Part of a small language model's weights: attention and MLP in parallel.
Each number is 128 + 32 x the weight over its row's rms, rounded and kept within 0 to 255. Layers, rows and columns count from 0. Numbers have three digits each. The size before them is the row's rms in percent of the matrix's.

# layer 2 MLP up, 832x256, rms 0.163, rows 152-185, columns 64-127
098:180090194147116144103091114159111146117072120100140149115174107203149136139142153134097162131171106104100129153143142185169151074084136123114136113116115123110140160146114099108117130198124149
111:193146127210138146098152091124101125103157135167170126169171110102098135198128083148128074089127114114108151155186158123128118136151094091172078189161138116077119199136138203030108116121163145
101:108200163117133131123112161116139094114101155088142111140089141155116143060083109098127150116176147089126103094154093111104085144112104167110141179104173182119146132174154128145158075141147151
101:123132158171088156106084109139186147142082155157136163111093117172148108133117147146144126083140152139091099096092143132078126122127174157115170115121164096166111112115107114119107121120165075
103:121117164099122143125106210131152148117113223071055122106138101066175127117119140123167126099086105163178126124127168163123108113164121177131172109124148114126060148072120075062142155133188081
107:077134195111049147138097132147116100104148132117099133145152063118091141152136102076093097125131153093102147054129147152144095118155101125162156126105137099154093108100050069127135136101105117
106:137190160102188132180131119211145156171134155114082193152160099126166119106112155167180148135149186097163113088169179199110069111153109070137108152103138133096127153103157164135176079160138147
106:120075133110116219051077117109176137152078064125113166162134135146127121102188115193096147123128135103076155119089100119154187139123112121182090126107161072070138137115132112136144038153150140
104:114139131089111138150110123110167117152151101158146144137137116130120083157072151139108131078091158130178126081111119156161151160076136116162114133114146159107116126054153136134153125053151159
107:077153133099115150079142182126116167118134156149142151203131036072167148094135091143111151122103112143102080120150171200072127161140092150117093070183116147127112154085135124106097141100126102
101:093181143134159091113109128155166196118097115089106147157097148127112127103096161164139128079166119106140139113122089180096106099115137078083109152146079088121146165173077155089154093151128066
108:101139141073109146151096116132111072072102161120112097182103126155171079150145143101140112129125092052103173166148101189169071136167130142137134091107122110063101080158099145057121110114154186
088:169198090133155084164157166199135141084135145107134103057135185143178123117157115095099153133170094130082140113070128053102099159166076135173131157090095217126111111180154166143118144169175103
096:134139118098093141127113094130135171125170136095091152165136181097104082140093122128106068163180092135071106164184104104178135142139103146077129138121123174160186116145123154118082180100193178
092:118160120120146111162106154101131147132106074026129078120127082126128145163148149093139151099118098139147155119101147106141213176078090089134139129069111124081122166138145112154125073145123139
104:140125123117139166129136144150084123161091083120056156093100106166134190138109190147137137129153138117137118129100159138105161202193143135133213080089153130130127122104150117159155132104106055
110:126182133163142089118037098121129114159125112139139142075084126113085096102129063118104162132140135106120102165136067055146115138149114130094093076135124160176184075142093106140083077153110147
098:182175100133190095186145149137116110135132121198118117141106169155138109119163127144154170173089069068124105114143161091129144093103160135168119149147122156023153129114099124131096116152183124
084:131154128087087125150121150115164070099092072116115127169170177165108145085123169152111127131057152189127129137084125097130091113098113087172079142130159142095096121118101173165073177123124092
090:162111103165130153128150082114124145162162143139103120174116157126109079112156108108121167154122144070134129075087077162165132108174134129138128162090187146115135149105144148149123131122143188
134:113152139165151098126106135133132123059091217117154149115143136133108131082149120107117147164147146105125106164111118076166164105073126126109168112118164164058128086142086117138061103181098171
117:106204130155181120152057113149126125155061159149119077156153162111107115093036114136221132154114123120090105141111152114125147160127097112092077149081140113122083113115147151158096120131151126
096:146179106131130106132144137122121077100106127131071162101124144156112105202142106189054073135157104101081164132101139118127184158159164071125147144159133101147170138163097078144122120142105121
104:103181127117168101127136101064119082099104136141112096078113126122124104167119164190103141123154128118148061122088156103108149115088128122137130113120144092154129127071114133080160131121106132
098:099121144124137104125172116138112123114172081166120116158152145110141162162112167146161144174133089152085149083157180118158109127162193108053178105139151093116135136118152100109120128149173062
129:062145131187110046031113078112146117103165118122133180109107197146147093114161142087092130125120089099107078088091090127148147089114121086114095105132118127134137078133166098116133119131067138
094:119154099096173177062160112106167139136111149199151183093150094102134199211162162146096113135162161138123123136135178128109168127120103120126154204065193106127131147121113131149162171186140151
113:145119162131121090114092121098121163153080107146056171113131090148118081192144148093082090103099080112167158119160102130106136187108146069146088129102117152149029112133131113123163041159122083
102:102153109147180143096094148097191172198130140173049102117119102173141103135085109138161109129132148144122135094115054108148148142131136089118137151180045060103114121156109137098146143156119175
095:124122159151062160059053109105192157189168087153188145103120112138136130157116152174095119139151118106144100138125123138031133144162111103157112118164081149151173133104115158173122165126142130
104:154113104102079129097112115162160104180173135117077067088101137060109145157161102141130133111165132138147117171085109158180045132120140162174085099068124127169108160141143133156097086147184105
095:198138127166180083146102105173141169148133115183122148136148090079087141081114166195196124079138096142126119183117085163107152067074061126103155049106144182083133092110136096169095121167085147
093:122158161088174107062145124152115153179094190161217145115089117116125169177139116158135172126074183096108151069113107187141118101149103126069163115123150144133131148156158148089090128111123073
106:069123114084100146100136134193127093201154106066125110157109118048153195083165165102136085121068184151096104106105120154131156100130192087162121162103118131110138153139091126155113097155129097
# layer 2 MLP down (transposed), 832x256, rms 0.0441, rows 152-184, columns 64-127
098:153127111145117118117108101149126199084128128161158138149157117167134121123086200137112130095159112083078141170155123161157147057131111076144113117144121133133096189202127126137092180177063141
109:136153174093155162109142101072109019129147119136118171152158150093099154084132137161136085111107180123136136161138160137064142070168120091174130159164115109142124106183116174054158132133153148
101:101127143112184165107136110092165131124110093108127148094102139154146106099116138135110113137145118116117150121082154169159161118153110145140134152104148129127114085196060119138087142112178096
103:081110105131108125078132091068180101127152158152169145118141157209105092111111145144133125165164152098075103133114125102106144109120136110141098077157076135076124183219102145104126121161096096
099:097127137120179179090224119136117162174098147096114098121194153144166113141131130115142067141164136075165115105214106125136136118136084123161077129106119070118170110144124117137070119140126086
100:084146162053066127153125127150115148100143099153137173095157088101166156109127109091060157149146150136133092119096134080106125131149133139150127138124169129078105123137150147093076151136148177
107:088135105182117101156109139087175136169100126100120115124155079095171101135144056092082101120131125094124108111186111116169113096108156153161131148102160121095171089067190025090122163098069130
109:140132093127162190121064117168121090143134106133153125147095140124153125067127179140010134097114140086128133163109134076156144160071112141194079117172107057105147188093155151090137084138136107
103:109108082125123086116120091111135109145081128145101161091141098149078114163120166101166118150156116124136104085119114123116116142124120106153115169066151136147101174063154126149143150069112177
110:099116080119109155154152137071122181125097139102129103202078111148098112140109103164162175140138183096098084074134181171100112137176084125100046156189117169124108064057124105095158131079147130
104:143125143103113098112141160180130117124076140143072154164155147145156158094143136130122146105161110081150058121093131126110115052140112112110053089099105154134087138145132131148100119178058090
105:131125136154115109150117097145071157106118097147071113153102158118120126125133218124088106111107109146036128090107165118146170131146113108168122131133123148094098057213085117130153160143182155
092:112174118097065123141145123094107102161090137150057187146159101126066137113110154189131135148117178110152171203154154133158143087155047129131116127063119108092161070117160097162134146086152150
095:117084126157141098184127155169162175146132151099114139180162095132094097120138122128114084115131118086080088134125108107130143143155108112127135152146177146185145104128174110116077126116141154
100:083150177120126079140153161120137122145118088134060084115131111180114125137101139117190162093114126140157126153119173157197182156126106168077078124048137123103145109092160079152132105116101131
097:141097091154121125127116147132000143163127150143124128167126145145090128173126142134094096130127166101112107113086094109155102129202123150128213087104125168092139161130144123115142122114089114
106:102187146185129174133096103145144140155115109140179138108065175163120087123137097138110094173108145127122215139170121018192104129081131098091069129131149119088207112187080141145161120147129097
092:152169105144179114191188117113140096147143136176124124156117183141167109172126085116141147096126126060096143138176109081114098158208161119142108142140113185062166081106121164189061123092160115
094:170099180082088203209167149148123129107176099137094140090095109171125104164127121115109135149128106127097103141121145107113171133131138142149113112088184149076158052147117175150087182168126132
095:123181097133133067141162081169145166145114140167143077165107139159161144156060164111121090142126121156114148124167149118166159109144096095184141077118138101118196140078135168114123162098096135
111:128139145143104042103139163169142151068082199114133167113160109116131133074138111099123150130195161091085090177108137097116173100088117166118171114126153133104139094151067143138119112158118168
107:127166124094090129203059117134115142140087131135154084129144110117105128139099199108193116182102139107123083173056136127137169180170152125118074152103168102128134133133121099148158173162133149
097:148130138155078142120139117097129126131100128177120150144163132159174128189102114118158056086113088155109124120056162137121145171087127082106078127150129070145144083178124151123115131111166109
104:158158128139156134128134130079111125112142156106103086089095123191048151097036154106126079131097164093114201142065178140134121136184123095110118077134158154148119156116103137139135187058098113
098:135156133088138058150136127153126175106181108160127119146122152151154122180113124150116151171104111146085108124137163128137101144138129127090108077104086137141106170120182099049115084133186099
113:079131128137135039069112160178111133126138137123120154128130181160116147147164137114088089110160143149090092086120124121080132112119121074082144099139206163167093150105210141115121138131080124
097:118107103100158136141096038148083127121139185099157128153138152131168153114098061152047152124145110123169081136114130152203101181119037118112068133090164152132116127093104144096161156172130097
115:072131240129144073151089124120089152165117132111080176159129126061111085141122108101107094112131144150137144113147103149122098149132202102186128114101143145138049127174126138135196040142154106
102:171162113086156173125130122069090173130157114131131078093165125150121096124119091144110040131196112097135139159136090113148092127227124082130161157130035149109131133119119151137077095139165131
100:108126114137061156113053114168233107149130096107106161085124213142117136102072122106151093153157106094138088105094103143103151096189112135163085106144140161122136140148104138125128177113101107
104:115126141124088080112134099142110146153197122117086086098128136095115174165123066153148053096149096095163144125139169131153143123132071135192118122093038128176130119147147095146159043061150153
098:093189043118201119088160100095136162128077109167130142141101081107103091081117140188133139063126117110160119115118046150109139146070092082106149082121175172113133164160149056087112170152099143
100:113140167100123115059185115143156135150133124166139153173067092136136135154110115181133184111099134101152179136119075117093141089192089118139173093131106110151131106144115147099136064098130093
# layer 2 MLP gate, 832x256, rms 0.153, rows 153-185, columns 64-127
118:095196148075152154113125113129172044072120149088097153107163177135098175127108118089163166169136098115127177124063105129095127131077173123174151104105144131166161072147116079114101133152083122
093:159104094144052099035147109168140067098095126136153136145148104135147132158223170152093133144086108127135092178155112100056120096185121141180148097110109087111140153118179139119111131158092124
102:114129116109145193136120120142147190128122189124077161106152104153148179103152139136197089118113085045111079146112094166159080173106133187139169149212172154133172124098115145116072125144161172
103:153118119135128108141104129091140137137113115146150169080054085158116154096127164070113176135143140142151122147131094106118127137146180158077104114123084120137159184146158177136089126144108150
110:106094082109107122145122148189136111082145123147112113097171154094177138108124104092118147133174084099187091170089132088130104138137124093133157174167132151088108117149173189152136073100141161
105:085158170122195125137114145121143199082155141159121144111144146127145072158089138134154115182156144141120103111129144174050124063131104065111116102129118159175131109100168089045120122115125121
108:133143138128106156129123137150116097126110142168151141128140170142132167083106187126119139113085103165123175091126097133120138152102141067114123061100115084152122112113120165159092146098099153
098:138135105155067142122150093202144132146123100146200115090111192107135145149176139153092061116171135147114126156140079139131153138135173109147080158085088174136179152175117171176093045132087204
101:086148168158168118086123123196115131141139105156173122102111090096162161124152113146050157108116147197173144138159152107086196085126190097150113121132126138118126173119140163126111101138108165
100:105128107124111142085173120091166108140159086165120135083110098133147161198122171094122187083167167103103119149154121090092123126110123137163100094098188169136132126108174126139093130151150166
102:135152098161152136138152117175083138107146184132149089139090135094118154110132152137141091075173081135030163080092157116124082142166136126161120140161159173147135115119185149126178110126133149
104:078089144165170126126135128179106165160147123112181102137128169132099170121140102142137074111124052120102054104128130086113181133113155100112193153201161105197103135101143169116198113179129144
101:039104077150115097151183074121123111117094153126110134131117070121119153112113086181111121075143095094128141141154168123054150096153183150097044157160122169146128137163132107066151102162131127
084:062157090150099126096147148078147126134138137154121131060124138062091102091146103145135158093145136073174143170075047107143109137108112112167096128065130080096154148148127152143103106111111158
111:141151108089121169182138138123142129178045104139176151066122120112162143143093148117133199117105165073134143126129151197101131110097139094113105115128204121141145103101110132152144091126132135
108:100134155171164107134107127129100135104105091192177108158104135139138104111130108159110063140142121148125161142108156136180103134104123117159086153106124132040163147074068063163157154131132025
086:134135155071168109121108114166125109106154046093090160150103097065137145136115067078125098113133101170134098049187089146170077117133118091156126086086133085145157128164159188116097157130059172
096:149075170097162215152162130160107134093167081114098127109098121183141148156126110085120143182138089116097120137113111129129132127128113134067169173159116154110139130156164153135130172163172134
098:136146164161165112134154119200152119123137158134103098175053142129087086142107152135171131156179132135120114130144076072158180142192160122129101147136188156132133123119156132117051136121091127
094:138115210159029123117125106188154085130122114173086100111061124121122124059122109111113184133132193115112187133135094110107161118134199135139114100129102126134145128141147129125081116123117118
107:177119089099138166144204149138139096184158102105136139093150124097172131088123132187075137141140146079103170155118071164126096158123126151122081107140127166175178111118148103070110168107135108
094:155121095105096186081082102147121141069145113145135129076152152121111129152172137101126157171188165049128119099072047145165073198129162195116126175077182121074162129147077146120102133203083167
111:120123101101173150117130145137140202136084157058092138158165080141138175153088178113178124149149141159114173098116171131102130111196158175146149157152141181107109201128155163112111141156133118
094:134043114088094146116121100157123144104101137115218101117098157079099154119106150107160143162115147150091209156080094146143108141145099080164178114101088156124103139103134118142131178120142171
104:141144182164087129117087128112146094132066077175133121070115113108151174111093169145163211110122089047106072106099172145130141138116110129113164161124201121113117116134178115180163124119142167
102:115141180164152105127122159145179116166104183134129091105135098124164149111138195111084080151175184146111166163130077133190093094139206099156149150071129087121154156142107191155119110134144125
107:174105148126116150122109145152113162179135111102134155069147127159136107141115143149103163114155158093155188153159118108138135159135134102132099150170099130146114108121129137158136088179125116
104:147092125100090143123171120153135132099124087125104140086146122052131131172165151114179119095193132121082158121129136165175115165173106124130143170126190200128145106129080078121124197128163100
106:176163082133143138138150083171122098126148101098139150186095154129103104138121103107121104142130127148104087114138035149134101109149130163152001108119173124090109142165116199132095157153135176
105:115117131104087107191146130145080136111107094123125107178129153162133172195123125135134118118084106119087181086133130078128168083119115087204141176095061144056095173112083090108147127106114102
088:144130176132208073152122110125125125126145144176123140127130096065130164080058106105140145168098136142128156177093164151146096140119084196091133080110168112161119197152161136151113125149138171
087:126112141125137148063140071121177095105121063093096110151152129138111111121131124051094110138152098111145156102137080120227057099112092139173167124126139133138101164154102184143143076109135116
110:114054156084116062123066118124123139074076149080098152102109104080101143113142135111144093049144098162125189134161126158140101137135177115194109068096150143082103112131023163114065161112174166